{"num_hidden_layers": 13, "hidden_size": 320, "norm": "rmsnorm", "norm_place": "pre", "rope_fraction": 0.75, "bias": "none", "tie_word_embeddings": false, "decay_fraction": 1.0, "batch_tokens": 131072, "train_tokens": 381000000, "max_steps": 2907}
Each number is 128 + 32 x the weight over the matrix's rms, rounded and kept within 0 to 255. Layers, rows and columns count from 0. Numbers have three digits each.

# up: layer 9 MLP up, 832x320, rms 0.135, rows 501-529, columns 0-159
# down: layer 9 MLP down (transposed), 832x320, rms 0.131, rows 501-528, columns 0-159
# gate: layer 9 MLP gate, 832x320, rms 0.132, rows 502-529, columns 0-159
up501:101134110148125135142096116161138069120124185134085158136163110130169102169180153092130140132097109084112143133113054147165144098085138073148127118122070119108115054173145129111076158068116147110150123089149151185114080077072092144155162118130190135114162138106131167127150139127117095098152120129098204114119130144169095159086139121133097159156121113095171115107102199143138144098067146153130176139144134124117083074124189140119098099077157017107125109119157096162087118134074090
down501:116157142065128109090120130102077134181121151158120134137080201149146075079164119154122170109162123168110164145099136165097105141145085113085179173156136082161108133123168088131130137068141132162127139102084125133101138118111140159163146065098124120130131092120127080116160139143124096137114148141119082144143128108151138137144106147159152054097148036136118142113153084104103123182180054105160110130148102141115183100151154104108115183120071152098121134112138157188113113149152080
gate502:140196096125196115086137113149119107103142130131198120162100160137109115066105133110145160121099165112126160098121161128129123168135143134070185167158121103114099089107172090085120117159176133176146160122152134180122099100173124061145173079113148078115073087151125146139126134184074125142113086122156093154065167127110104128190148138124152077155083180110101149138153107067103150109128137136185117084162173105122144087135164121158099142125160106139112145102134129136107099154134180
up502:125142103123081137121111118134144140130121144160108124107148122166104142079105113169130143135114190173130126129157159143128144136174173107124095133208107131121144208132196095106151123110077146155108088124102095121193131120082139189106050097025113120128119146093152112069169171076102110108143086171124086141140044126128134119176143134120156079132086112175132197119104146151116076159180109103163123108132096104098169101108130131144142091141159096101105120145097093126143157146201117
down502:174171104130133131119137104102129122088141056138180127151106146079135148142084103118100086109110093115115140098123121125129133143097134146199128158096098108163101136117159175097082099108195143098150145113118128159144117131111119138150185139162096111163114069147119164143070123108129152122140193099135156117125206112138115129119125137127140103139129156105186102095060131121148164147109151139130153128145152156108118160124190177109112119163129180120164078192129134086108145142136085
gate503:075114103105090141088077144099129164064156081147160146118138157154126136131132101116149121142069112147129089107099101131135130148095094125143144145117145131146092154155158099195159180106179134097113167101130113143135103131140132109103119109105167143124125111153134107156120124111136202119071113086101108142165137117141108122090127120137146125121145135092110110091104121080108129092111152129113088168121083173105130133185194126128128090136108181138121148143149113146145147115108087
up503:124147125127098101136136168130146152146122082123173109106140117136160106135160163132142123113142118143123125137129112154121126075069147183097115100162100128143116149166150151065078162142115133173172167117140140103100204087097104102184099158081092117128123126138141120096123180128108104125100157096124116115079118092114077103141169142127145197172078127122101078131163139112133102153090131131094139135134125140106098137105097028124126155122124149081140139154107138084102173140192201
down503:114138195090122129118144143112171129101045133136158181150105118139149099141173111127146183135123109107179182139104123163136123092106159125111151098109145126116118113105144169073119115149146154137141159145137118145171150107143143146166116110147119125162127112143129158158092115141159155146142115126089124146137160123181138140146161137108082197126124147159177143131115144168136134155135101092103087126148134174134122097101156110105140137122138173126153138112210120131143161119163099
gate504:182138110129172089079138139144130098093096170151106114129128141097111128103162160156133079128145096141165157084183120166185128134122203082143130103151104131128173137126081113121116152154138135141143122112128123123096115143128153108114122136131124150122109086122141110107141170107168094144111141137154164114119156159123113142171147138135106109117115158110100110168154091142106141091130155133106094135111110203131097127146144113138151078112133092121119155102101109120084143142155095
up504:105117121128082144146129106090126115116112073144148062131100129085143078151115151141136142097146130118111160098128124135114152141116174112133109064153114072112166158141164129150111132111136175150090130138177127140098134045148159111187099155136158137137146164157076120099096094125114115138117160137133097062118114169147101126103119109130152154149146119131107092166159188124154122131173135129116167095151168106154093130085137098146147176158136097141139098108159102081136091132091137
down504:133097116134114118106080118180081127181102197120130141147175173107154131097130097144147168087103162159154135112104130141130103093125154106117114153175062134103141118091146077142146134107117098089159127144089140120143120135108088156046137126124173138158139116134117114096146126132117165123135113106131141104169162145124139160149109154156109129154121136091115134148128122142138128113076081200106121102125146150126152137156139138105151111146152089094139173143167109146137141126146141
gate505:139159178114075121135200115141135133138112159110152129063107154113103138096120085126114162088111150080110141149110165205104125117106123126155121110174133087115129119107155119159174187135100171100107128125088125091111156140207154102074185155076143108113122127096131109141153115122107109123185129137136086127105151157107179124051130121095158169117138073099150068086110125146137107078148133086129149075108147142118129103123111137043091153093165126073162133125075094127089101165190129
up505:133238151132068098130098138161085112150109138111124139084172131122102109128138156079075131127105113187140088076080105134135093111124084176069097101103090100186077054065088151110150123084122145127204058127165185133132121181127082109113144193100139149135127110123101112181157118120126138176161093127120101140134160108168127133171153142120165184118128139180137135075124123169200138136092120080160134151115180139149116120101107158193138085092109156165122129154131135101080149124125133
down505:149146106103097081152122141121166131094165123150122064065112076201101156148062124108147112068135111100086167085107111150165080132133152144136143076139112140117144133076137079120114157117033154109132133124139160127158144110106115131099145141099106126135144135136133156178079154109144140147112020127127131091107131197159074115156092154154105085068117089129101157172180121145099147132135147132128173147147126125135135170175140103155183173136131123093167086065092125108103110143167136
gate506:150107126174175158116067143125197056097128127128156108109057121140144152071133095132135163149115121129109147095149153141121179159101187103153176085090165146151123099119074132140144183121095123163091163111147103125143123112123098149120099115099039128094120103148171087187196124097145138119154096125082123150110173083108092100108151124207165091045131072086156107155138080091100069130145123151134109114109131064080150144114149164134141138119156135131107085158135069090094154069134152
up506:140102126081145139143145081146133115088207220134126127049084107127084092088146120194118131097140102088174104158125062123204087175180172107081155130127128135089198185180160219128083107109107189103122083104107113088110110196119148150098144140162052151109180147137126126155101096125160104100049131130048082092192116133130126155121136120109114118071127132102074152127034109189141134156122070104186105126154120157080185127136128080157149077125105096114140144040156171150107135165124105
down506:139167141193146137157132136140130093076236171055089162094090152137112055095121117173110052067165108119188163141128153071148047106148133095124151135099117145088107145145105177112144187109133166107202133107091153106113170158178163103112142126125185142124091161100109100133113139103142123120118111146085097114174150115156119117132184122098165091122139097086063134117088118145163131132141143135113177117202143111165204095115153162185181098192083136155148168064154111142158057116110138
gate507:121176163109135130063018134120145131158129122158120127089132075207089157133154127092110163118179116113168103090168131090140160052122133163147101144115074123115095096134157156147153094151166070154089114169135140108197061137067179194144108170143191143101135090148167082176144119065093077102150110104103141144117149146103101141109139135110138090104098140160122111120126146135143173083159164158091180137113129057117111169126163087127139124138177089104147084127182112112178107090116118
up507:078112099143083127120098130112172100083138103177142140170101151156150144106154142169112138108127114166142171122062196120086158183165122130132084119119153125106105152114063120127129103177102069147092199098116061186075153115163114167123130166123105133104129115089129085141110133135083129157084131154152108062168033142110104049111096119118127120135067109157090160107071131119129128153129083103119095118133130100156167177107090152116123162127089087052193126118085100128086112155141103
down507:111143106115129086069124129081169104144124123164107130087119180203113130090145110136105058069179116178174157155165195100104169098157077156123110125070112178140140086149104122117157144180147146106207181131110074110119104114154127090125094143096110090079139063086184173157127102137120104136153122085172140056112126153082129110095157132154089127123080180172088125139107078157118185130156139146100124153138164121150128120145155115124176195157096108167157129158162151106063095188167070
gate508:130151171120080100090117092044050158127110129098173059099165102165191151208096083121108129115154145050061136075114181177053033105153143099118115107108049126171124162102063156159095189139091120158144120177119129102149111186190064145113205091120111132081100169098111173068208065104122129141142122174093088104164128148059075191150161148175171126088211131071084101150168147129094103121149126064182133052107118177125088116123218158148161141135205123100199160141053149099176135097116113
up508:107185113140183121095176097178129065102140142144132126088073119108126150083133127143110133138170118129139139136077103153112115146140103141133081168140142131194114142109096150153228130133112160107158183137130163158150159143142107151067084108105150124156132161136166192114119090137166145111114120145148123053183152099113140099124096100149095055152115116154120157164190181140148052100127183107098169166090160086146103157129158135153158124230109164156187130146150088136078123094190163
down508:179109096150088100103150121164197183077157140095142085117087110107120159139163093138153104080160164090113183135066139120124115165106162103170164106090158114158070181142050108134189210050165120161103071151117100144133179125154153129155124096056109132111126125139076112159124053109177143131128092163151163142141151159098078134134145081103181156135137148114162124100107107169109083133098168135125065097107037108169135121119155167148104134123135175103142152150079108168077081120123129
gate509:180102077151190156113116197192181108095129134171147171075092085096170130137075094073175122092102180156149150074193213165130150120152121107151093131087139171094090095173115181187105188145094157182153136138089124069097118108116139071127103158156086130083148093113160093162120101127074119180130122110071123123149128076068140052121096072132108131101147127171157128094128115058134188065107175149159131149164146075164078136163142127153132115162095162115116149106172093117118165116072152
up509:142085092104165176155195083133111129148143127183141165099167148153064100104140123084159081117128178138161173168192153142131133187128111106165084149123118149126161135070128159160135093154147182082113129143083173156118096060153108127129104122124136097125160124127142146076106135090140100136157126080052178162137146102097090112211104063118117092113121086143112173103111112089136121124116146092170140188123101103106122126074063091213166167109085166131143124175125137165151149155149125
down509:092125154146146117157227102188123124145165115145080125145085107186131112151204211112168182165123105102112156151087163172169107187222077117157101129084145162134152180151113152134147170139137124106125120162120106115106147119143162047159115137127155098102162115125122141150124092098100106179110120122149133139146130154098120117157184175084146116179138139144115145135082171084126185069078239176175117076142142121127147043144135143175138112135118149176122089115099097151130150168139130
gate510:072092124037169148118130092126133098145116120231156116132114186095194137177113119163122149108157084113084132196168114155161129105146092117157142111107128128047100102131113224105121196152125133186095063078097115125114118186057157177145143105159125134097147108107098169120152184085129178179153168127100097127189109144068090111134098141123125149119144101148099071140174141094103197117133150095151154143103122136104069185153111143112083097165116108147107110144183078084087123111035086
up510:081106150080208156171104109117169167118124116185116148136080125172184126139118111118068200135164131137070140176220114174152171163133124080100096126132118104061081165144104197159138174102127203169105106065123124170191136098135115137214186111132123138141137117085107174135143159134162141139092103161095152159134147144111074146126134143120123099140119145095113063120177143109126152135118114096150137132129111113099090143127110150111096103140139090133109157146119091121094136143122135
down510:072154162174134157163120126095153168183143131114139147127119107145175141118129119156157196141124081102083132115114150133080108120085114127134185164109137087051086154118121177120074172146117159196111181108085147167213102082190163080127107164116111172175126137117092136081164133073101144138104118124163187158125125143133090089166184102148130117146115119143114092138165071062107221114151162149206114106129090092107074167143183117110091080162120130127122138140114078123104168172157114
gate511:157124157099119105111136156151095119151096107139147104073168148131197166125093169145143148108167137106106158062154121135184125196166091202131135155151091136131100123114116122108123176070090104149116128133191179131171140134123136126117111138111152119107147129111160128209112060209139152153134094129119123150127126085087100178135106096115094116156103087076144046111144104090169074092145161115129136090129134158142140086132174111105152156178121105164176135124079190103135136092121098
up511:073136070072076154102098152199110090144203148110174129124151133124138124081191159121111132076124139134145164140136124138095166148103149133123122159090100104145167132084133146153171084106213128153115071114163121105119181193135164130133122142143083151125123093131112116120149139196122140164072192163109137141097166130160150171140168122170099226143109111178127112089111079212099126087147092147129152164179124107083178167068077169153090177140183115135142125121135125139135111125179111
down511:150144065102129164165103141095150100114103198166084089116129126122113160097146084082151143134181062126098162170180133115153147113124148154122090101094127149177133131176124108171160144132120145154139113164123146173115158122168123135111121167108115121159172125176140133097158170092092139091092200169176104094119134151139127109139061149157184141172100137172142142094143143216112100056135082113084069095173080063107110113189060052159125101173126159115074167165207103187106105077154180
gate512:134185112176120159069083149149186116130101135148135121175155146071146150131158109145177163097099149125088160130134111183174147116193130096132196156137120179102108143126155082071139075204121119109141081106139123106108191156169113127095096133142193083110121084089088120175126161168171138179128140163116098097177142137126147157098163158117154110153089124169086137077113109124232181114161141124090099129145149165192119144137092109124234131175145175082112091116117082142141144162119136
up512:112195212086126141110129082137152076114137149088134107130169162157172123106124106129131157146122136135102108112108118182108089126172116110099135118094102201109094164174178131134121084139134114124082068132120140170127104122183112116107140166128122117145094103129160151115102114102131105152199070193148152078136116118127131133080119195126111058064137160144063111139153109153175146134080122113185198146149118093153124161161107088105091165122236152044151156081160119120085138133164194
down512:111146112124137168137107071151027070160113096110085102158112096120120086084171138062161085093125072161113104154089173170160141105158110052147202119102145133179134117156159141121202133125137091130176092115175135124095109163075111081147126203126139066139109142067113158111094113127111133156111151154134111119145100084047177110161082139102142106133143107185145129135072193192169088067141130103106123120081122110117119130120160144158126161119130106119109128124161094148109158105134092
gate513:123088113123162109116127140100085136143134139136153123126198111120140128138088129101157145105170113126130096106114146161062083087122092125133124116146130148125085130094126138073105112110142143140089111067093108111106114117148085099116115104152078103095101142132119129068110131130183163065058158114177147115110107109166148141132192066141133109121163189135148125050104168137129107090142079116121086118116121150147093145143114075106161122126152136122136139126120133106121150128135109
up513:115138164111150110140119076111134108109107101111187108133184096158175138115082143092124072114167138145105135166115117144089124083097141165158177100190141183097062122059135150193125114189152142115122139161111139167084091146127144130174140110161081132086132128114103112150119131146148105115127144152099141137083124086066131141152120123151131132140134136154109094146123156095146130098151091187107114106075129128153097109149147093119149093100122112173103115125113098204141118145160094
down513:140095184135115142106129124150119086140121139133125150164117123130117123090174092160089136103104149131161159119120150114081078110094094107130140168115175118131132097142113146120128127107091097112110133108147133132118122092153146117072097162150087138131098147156087112146126167121108180145111165120197156115126132108164150207126143135142118142107151117175077176142182154130125117151118088093107120085144114121182114141147123125125130095098156121110144117130109092162131108128187143
gate514:181153149075205191131127178154116165100125116116139137116125141131163111143135103162173191149173102121148118156094092120081099088161170121174142158121099144168157112081174118132139155148130142110129133081090122106120113109099082081087164160130123153095154080110115084117245173195083181114125140124094146144140070143191198050178078146054133151159169091163133168146124102129181150114183099103182092130121143113080113172096126151124101149092102117166133170160122085110161147164145098
up514:107129146152168104142126192132110165158102081084111102098166150141151128076126140149156107143123151123085199098131116152104146111110118126124116080142163150089084072150169105135134153136132117161147114156152056158171130158163105121143079146131128166110118105155108118146136151095144142178097063171133180131182100121104164090160167114106135137105166091103136153124129112158114146128115147167124099125187138162190133110146143116139182073135132147066107076156142198072100149175145128
down514:129153089151122200136135152144172130149153096098142120088128128121188116136109110135100170146171098135147158079127114173116171123144145215146174073123120121103087110097171133154142108133097082127079213100107151128188157112113072161136151174107160113089112135161082140149115100154137132118095104124119156139126114135140136106142119176108147139146101101142174039192081114157113110168091161159128202122129143104086150121153122109124180128178142122137115192146114088163085104141120057
gate515:201107074171104104112132177179108176162091178176182150197142061088085128117143174073146112131120120134081115161138116119123204153153085113110116175135139153150130203126163126106187123048136147093088135113128114138132163099147102142155119134094095169139154133175156113151158114136090176127095172151184090141149111076092060195135116146132179129112096115152100123131111070115096064189162127085177104142121124095134171114089079152094184150131134188142112154171110135118096107091145105
up515:157152159079160071108182081190049159135067140135185170089143134108135138149181130180133108174130088101126170137102122099126137141155101117108122169130078148091092083133106115147178115153157086178117143135179107093144128080085138167123127163118154117136115137109133124122113155104152140183129147125124124178106074166116132161099089060117127173096100121090122166124081080144110089128146110079131137150136100090130159149071133125045140139128139096180139104196111166159165114117171115
down515:124103165168125152183159151122092062123180053109130106188148178183120071150080133111162101127104144103140127093103123099088105143076130149113133122130163141152150152096141100152129114170070083058124109149133149138132173119132097094173153098089134055093100189090138106124201161165143116157074122067139129147031085161110190110127133158065160115133127148156147146090067148109125162084153106118158093142132145121060087130143125134115153051101111161100140125161133082145144129163142094
gate516:123141134137124139113142131182122130083132084174093090116174085140105113136100134138142125103161076153115126149155197208098145149124136124119143137131166141147091131111074109170155155136134111176117161070109128128147124142130125151226092074095098194143135105145168119140147113126111128154114121083081169135107146114159087153129150093127127162181064133136099100121194148179137145133120142142102133168126112090132148095150155138061163123053107090107098132148120076136107092070101097
up516:096167158087082079125149067171156117113131091190108107158132151138087121131118076160158127083147168126121132176111124106138155107146118097126127152085111156178085126139148081115155084097161107109120096082095142112173169183137130141192144112125115153157120133123152152167160124162133161163120180118141126132113171143150116072151179124106098098070091065115111133125092103117105148054110095135173104206159083143134135106147183085177156163170076062120152126158104099065132101130154129
down516:175067151133170152126140120165156181146110153139135151136182094118113156162158133157144092160071081133136085163170157116098112070139127152144089145068182173135117172122125132121142096115159167076146111143148127121097154116101156101122076168107076145154080176074149143144093138073152075152129114072108081106137109106095153134144051137073079167137139117078152143081097145162118169087101152151125095189146114112107092115138112127132186078160115156085177102039108141101106140103111137
gate517:093157139114097110149127185132167120150169189104158183134129075084180100143138195121157144105191149181122096112186120041159058104143183160141069110094119113107066188129035131115156072140149155123143150135131110117147112106095137143096116115129173115121112121127127079115063186137134098158109061086085111156092106202139119106161088164126168134139140160036154171093153106117122123123137140085164091150134161130131103162218127164146130103169104101115161154087132137113142050129151164
up517:093132172094160114161113100158114113155084181169149131088134161132111127091119156143105140188097126108140112136146143160076152124123137144112070119114096154101108097111153127186078124138178102208107144040127079096193137152124090143136117147145107096156166114123154096121160124131191160126151134138097138141160130190165128123131177184067113104087108155092114154103175161145059107165084109180125134124139159147094105137160154122172115139105126112168112145128084118196184116190124104
down517:122090131150078100121126080155137097076085152139140146140159193204075157129183149132155101177125163107125114081080117122080133138084147191139123089105131168132080117153110166086071146202110116144147075115180132087128154190149172143136141134140139126117079135130146119161141142114177154083119127114128126120148151142138160179159157118123161122117169148111113171134119108164066155173169153112155087121124070138064137080147129190130089109110096141157104098121105103149199094154120118
gate518:155156105177132115076160144092093144140109174142124119169137147121153147064050135132132162125150163076118104126148095120137139147200107090070107105143131125175134124158098128141035110126096024135149103164111088082130130090104142132131093110160159097104106148092098077128099121133093178160121144145125175127163114104108194176115186092133182105141133164167129171127115085108086147111143163113086100139140068152132141110099135111146131066107106135128103142112088155129165142104136163
up518:105146133093130089142157105178109081137122090080162111162154156124102132111133130111113148133149158078167162106154115098203148111196099164067142118143107154145102154111146112143132109083114090083136116090162139165141157180125135146127124085180136128124150144103135103098111161130143096141126105148129091104144125133098118109133142120153129140191130099080147168113151109186110072116178190124122166129169134109110122119154067154085144136182128128160149168170129150140146125119176178
down518:126154170120113114117095137137129115126161173118135116172185156145161123162095104114111118142104149138139164125138118136067137128108136130122111105128140120128160134099161106104077133191146104157145175149145125086147133194100110139094161124112112113064122122085099186151116157116094147143138169155131085149157097125155180198120154162126201152083121136184114170086099169158106136135056118136151115147099150078159123099088108097161096101176119145113100091112133148156094136085119040
gate519:099151085110116121110127110094114098146182142112137146143100145128108097155094178075136151179124166121127144117108158104160122118106052131108113147168137101094082127134152134149150086103137087188154113076136115100034138163176173075140144113104130103108186105163102089173054196142080119148090181169100141118194090157125068106101136200151143134095117116163117135126103117159140103182122109109128136120163159112037158123149089080127117140189103126143124187077181132110092122140154060
up519:189079143120095121185159113150068162135136106139149138160179198140164157119092147144089129124166138123132123139112135129129157146137141190123177180113105125137163140142099115091117102111152112089104114134082120106173171119105053088175158130177085106164040110099155078141097127128133128100161118136109145123146159159151156111162184139127145121167181151108087194127148126166072103136153125160131099164105102148202092078169123162102101163070139120128139097072152167148163139107121183
down519:141067123138138125127141093109106122120128102167099128111087122125096100072041158144161087123161100146171126127135134125159133185156083180125134094136116142056095082125105137175090130173125074087158090112118131136099053140145137144143100136112137105133129168057115148141166111126134114094026107109158080139166142115104099096138099108133148148154110121123104081098127131086103135067127061176119127108151169118129125155132184137148122165044145133080095151105095077168087095096124120
gate520:109136103168134033161126129205158098129111113064083104181136105089126076130056146092109095102129106140135154155153081183175187062130152136120114127122140114179163129123094178104090090099153143145053117180102128108148152125091078082145141070137177163110045181080121150160144149153148039075150130152163146160163132134094075143128170108121196132146114153150114120198140096088164104124140110159127147108105134130108093108130175146082152199091162074106128093121169159145130112128099148
up520:127089149119175152171153186142137094079107101085090141167095150166144116107109128132122118081145165168069154134168125119131155172056102170166169145113091108142157142108099147124130112195102132125169111101188111123109133179099106154105120142153067083146130204093111143165117127175108090109075124164129110201103044087148121124112119174140186151115090122112114168080151056080121114127124149176111070145198106141105104092091078061162085165117089094123141123122175159076083102175147147
down520:133153162163113098153119124070120211133122157130186061136098064115130107153124158140104099121133121106075137125101126144144066087170121172133100123127150083132107092094128091120127136170111116109080152141163127095156114068090118187146187126151176148128122114150132101091127116101134174141111158182038151128126114125173094129164154130098122085142135131120163161142156081061150164143101140134123171126150169086138083213140135163099094167087169081148129167090111098140132163132103128
gate521:143129132146162147159123172134116127140110097127118169134140131110208097142218121118104109114114086095180110156122094149134101141115138103124149140117153115137124137153147126086125144160156117109133111179166174106174115144183116124137087053133135142084148080134131119174122116115093112092050092127149090133113093148164123107180139172098087120105104083147099124122145117192104070085155145178128104132142076107112128137107106120128150134130105112107125117141097140111107086094085109
up521:138140105152064143095115113128197124141098101203096138102132107147098127144078173120073126183158080123072136100115134161127101116128098135157132154162118129116138118106101099168095155091090049133113127132126113032097121124100070116120112171155123144163110130159158115136173120096135125153151174128103130104148184114107119115124128100159157099146167147144052149152168116111130163136121144063072092114125129119151122123142150101108170155142111102157113156137141059163198129107106118
down521:158137071153117053082116087143136111142163152079143158071103111154119113128157105124126169161162153147082113159120141103106127143108112153121122069127078139163113093103168164153126182126106100168129133109160160139160155136110102120130141144118162104137082106133164113138132146154168094111150094127088163116119167130169181114152083129114108097173091143140092131110130078106130150151166184087143140110100116125141119121111122122147168114185126141097053158142127190100080041100228130
gate522:156150149180179158176105181131140144164167133148123199131158124124109110119070117134131156111122138116125095132172135163142176160149092109080133040122137040071181121134158164181113161087112175130135135116119108216150080181113099140124125140138147109164134150133126150109140174154124092180153138149146126151144121160076110250135109031113131122085161123171172136173095123148095165102148095083159185126166081154152132163063119162107110117162091071109067114143126132128099102157090113
up522:141156137146130103096125143114169128111148152184201142135096157153111133098129093118133165157166181115151148108105151148126215131155139110166148125101140073150137150093104194122094109089136127162156185110098078156186082100091090115119069102124081097138158116143134166133084079134119147107115165138094116138138161159049131124139159111155136111128142120165172140141128106092135084112116151151170147105116103126119187109104106133162099125132118061146115081089160152169126073156139180
down522:121141113164145168192101180188150106168149118116125119149137166153081148123127142125116139147064200178153120102129160141129143130150185082103132119175118155111090198100152202112162152156134098154054148093163088124176096126167078090074120133163118136141131119133121117195143152169171141067143158167109099168091113113091080145140116098134156082109123147059106099134107129098140176104116120087166189086114087165133150175145101163166071165130150099159139066115147173088159179129139104
gate523:205116092122182169116074114098168140113154154106134125103141187186105165073153156117114131158138140178123156121168099171164176104157167162094130115116136084124143116074192131166159057107128151174101068079109130160123130114160107127121089106170174105135125138145141081117138142108098093150102119106090147139162145141132115093178119137111140143088154112130129169173179178111173088115094127156097124137125113146108091190127123128115140158082130113166150101128131131107125131172115162
up523:097074121097158143102106138167119160118139114123118099115144120174162147120126129140108169140169047140126145131133137086155086087167071129119145104146099201106127136099106153080128097143104144090173156166152074185126119090164146078095150128120136138128101172091141119123132154146160129066212119110091154152092195115111087185131163140127127134142094187088116136154074084138106129076132116090142101184202082140166136109099111180159120110113100093096081182187175133112119152123078133
down523:106137156120109105130113179093135123100118165138111141079104129099089123126158166105107119146105120146160081097125089121122142130143104074152117135101104141081116092067106130120065123128138134114126051141117081075152069114095137180146097127160190107134099137134196166083075085142128089114127167123143163139088132113085157125122144123169166130134150129094145113126210150111181097094106121186100153148102142116150099172190117117141129154107108152121091114047117179143084103146133147
gate524:140168142101051185072133070148065086091112123178126133095129111103138100194031187079080110151104165108169104103154139148112133118058102159145115098090166134080183081096173125092163135122173133126116141117150127195170118116133119116163173135145117104126131181122167133109115079138125095143102100143087141119174067161143080137068103149077118107113111206115163150089093124137166186102118165160155194119070101111132182158136135168146144133160124066120159139131130115159160192139111186
up524:148095120097095105145159110186126044128113140180154126106177144127155145131149172148120103116154084105168150123182149108144116142172073148111151159181130125130110102130129131184124167101121158162144178135130136193129105192145083117156100136164133155161123122142170091160170133135126135123097132105159111146107158151098138137137149155134142145137126146167105134172110151119084108154115159115127075191098095171109136111146148124114102150133109126168136114121135175129117085136170118
down524:126111113153136095089098121100108154146062094109115110098110149101099074158124056108154131115150165061109096118138116133089165131128183055090130168122147160105182156119188147150149125115143161092120131097117087154131159169141095144144166132090133160165137087111141128149123121150130101134166188141155114184164156138126169159070157121130113134125138092120082111079126167099154166071115100103149147125136139183103138196115167105127113070163129066085163150127117037153140091163186153
gate525:179105073147174062106166165121133186106173136137143097166074093167108089108102170122102121087149128143109089102132067150101091106122116120134173135159138120140076161099105159127126142099160103079092193128146075169154132118109150082149136152115140159116075115127184130134156118151098165175159132156162122113109114101072128144163172111138134089126147166114119144144167112104159125096105179098129136174219154124154176111174133114137177134128032110167122166141113075135132124127141138
up525:153150075170221104148142120113128140121148088097070134177163089000134135089098149139106114213151118119125094165147153102117144107095104145140125151118137063088128095114128117127150155105108167176168131102062143203076118118099164123160121132143067124139115182164057121110099139113131139131130083155110163158193184174097144105118113110116167127166103112118123142085092139220103130198089108128109148163055076088076116132145092171127095083155137145061116103135095133100118160073157109
down525:222148145122124056140105192139083134196098125126130181101150136100151064073150175129093143133128131115110122113170103144031182126127165127080085074106096126103102117118085074104129131142100132125167075061108064138128096093114124109096111119155146119108110136178142126185123081110113158172124118120143129189079152171122095168085115078075116111150140094080126163142070194149120117096163145112081131092153104097137148105148090089110141132129156131087131099108143130155073102136175171
gate526:134182151106170127130131105148127132167066084142084066188128125119113098103032152126120124130078142135118113050108108112119167103134117123148108089197101105140077159105169116188109127160100125117094157157139102113130158096133078132120080159129193103127104137082110088135111092204157088198119154141127138133107138112121182108160095086094153020104074077123119103175134143163099106084127098176082147139129170113145060191126118059138109181114178183101091071055119075162120127109146118
up526:109116097114038121102083129091131138157137196143156151151137110162127128135160122189131118147118140076147175132079163130101109097109115159129134204138129113092183148150157141129121143106094127188158109161097106103095130157218078155145102070160120138027104076174154095135100156124157141137125185103199187104139115114131158216100105118112131103154095158154134160163151153073127100192148143123145135164082126100108145162060121187115110110151140125127110086144127116138133145159169117
down526:135159122146144134082125132069148155150168132148136111103132127104145095089116153143133069103167144119145145173109166171137184118069119123177163186138156133137136133167125120107200178047159095122126178134080122158109132211161075145188113171099118190166116060184101140124125133140171141114099137118087112088099069108126105102170190143130143178158181107076100147073129053140112139156124177146072202177122109087135131142161197116079134094104135121129120151100136105122157134126100121
gate527:127125105145147121091150098050048090106158167128114197173095099132182147120101156106159177158099148108063114023113115135099089118117180167133172110108136119155140127079143122141164119125106134119092076145111173111146124134118127083148178125126107149153147124217147093186162120151173124135170098104143114185180122105204146117120120074147066104135134099131127117119024152129092165110147133131185152131110100142093134104100157109137145147157112123109161193153125139097103139113147178
up527:133139147158151115115150098144120143104126121154181157126140106156136129144151151129137141096170133145134142082111153122154101141139121094076141093201119111079113168119135163140131074106137102173083160117105129169161146169082130102121065109105113135096126118077166135106129150180130130154144125121144176130116127117124091182113131126164098141112094199144142139127134156146106135177155164090127129117153202082137166146112144125153067150160133212127137160134076103185165147115176116
down527:151118087094131111134147140117122134102088104166138121129148112142102092169112111146108085067148148163192099182110133127152129135113116100119150139117196148082143107114139136098086197099159156106052150130170093128117123160151156086124129159178118123090103110084126168152120131085126148119096130095120153124086128134074180147070164146150159183114125146073136141137143139118112126052091136146056123086129118151135116102140115167105118115114104113169124084155141165143172061125132074
gate528:211099170069169118200114104120144126145107109130112098174106142106186090108087133174162070171121156129138127107118147060077170078129127147127143130131132131145138118099104158126138136179083136166100147122088149131116129122094083150150158151138117074163143125129083073116102141105153149119167138170167187078132148167140152088151124077093087079132172147124151119108157160151134123156091102093146124106120135154094103109138123113170134145144121137180159125081140131160107086182097147
up528:118113105170120169105137102106146122109096142143129150079158076159124162041047108158127193112179142108136116142180144117074091156158089149089141135118167088098136081095146091147119079098134169081162094099181078159160091132136168148091181103125178147089145124141085163152118210123172131151190130160108143102112097107137129159121073164144058143086148100129128171143097052111137198132187113130084149127112153107151140181083161109066108161135146149128099126088168148093135099102115121
down528:156167108115111139112152181131126119109136123100140150120101178137156159166145137108157154128161083094088116156110126131164143148076145138143138081149145102118146122136104161123119145146187146101127099160143114129105151154136144121119133120169139145142115121107115122144109113090097104176118133136120102150097139133090089121140164111125141149149117123139127159143149127149127169121125151121126124143162140143151140142122137128187086112145136090118127112150136119095121120108096112
gate529:168104160097147130108096145057117081175169126151185159071143040154160141098113111076123178102145141148130111149104138168157147127142076141100146054173091081126127164121100070057159153162095077140105129139148171163092134127169200081071086154139116119105138148142088191117125164168070141124189148045139120152116111092131097116169110115131083150138111137128151136089111110127154157104070109122166096154109195112159180090154129112143121118112129117093155121148194165072077101104106142
up529:100091162125139083094121136092145142106134077129107180135136172154086078104198174097077156150129099177147115097095112178151132166137125107116099155102151134060150101060130123097166157158138166097182120140146130150081098149139100163099171160070122141190158131120129073127149155126130151158158150159169135106150097057170102113125123098164172127112146127123140133154109082137083114157162155050092144104116149121102157150129117116072118107068119139149143166136152035165095111099141138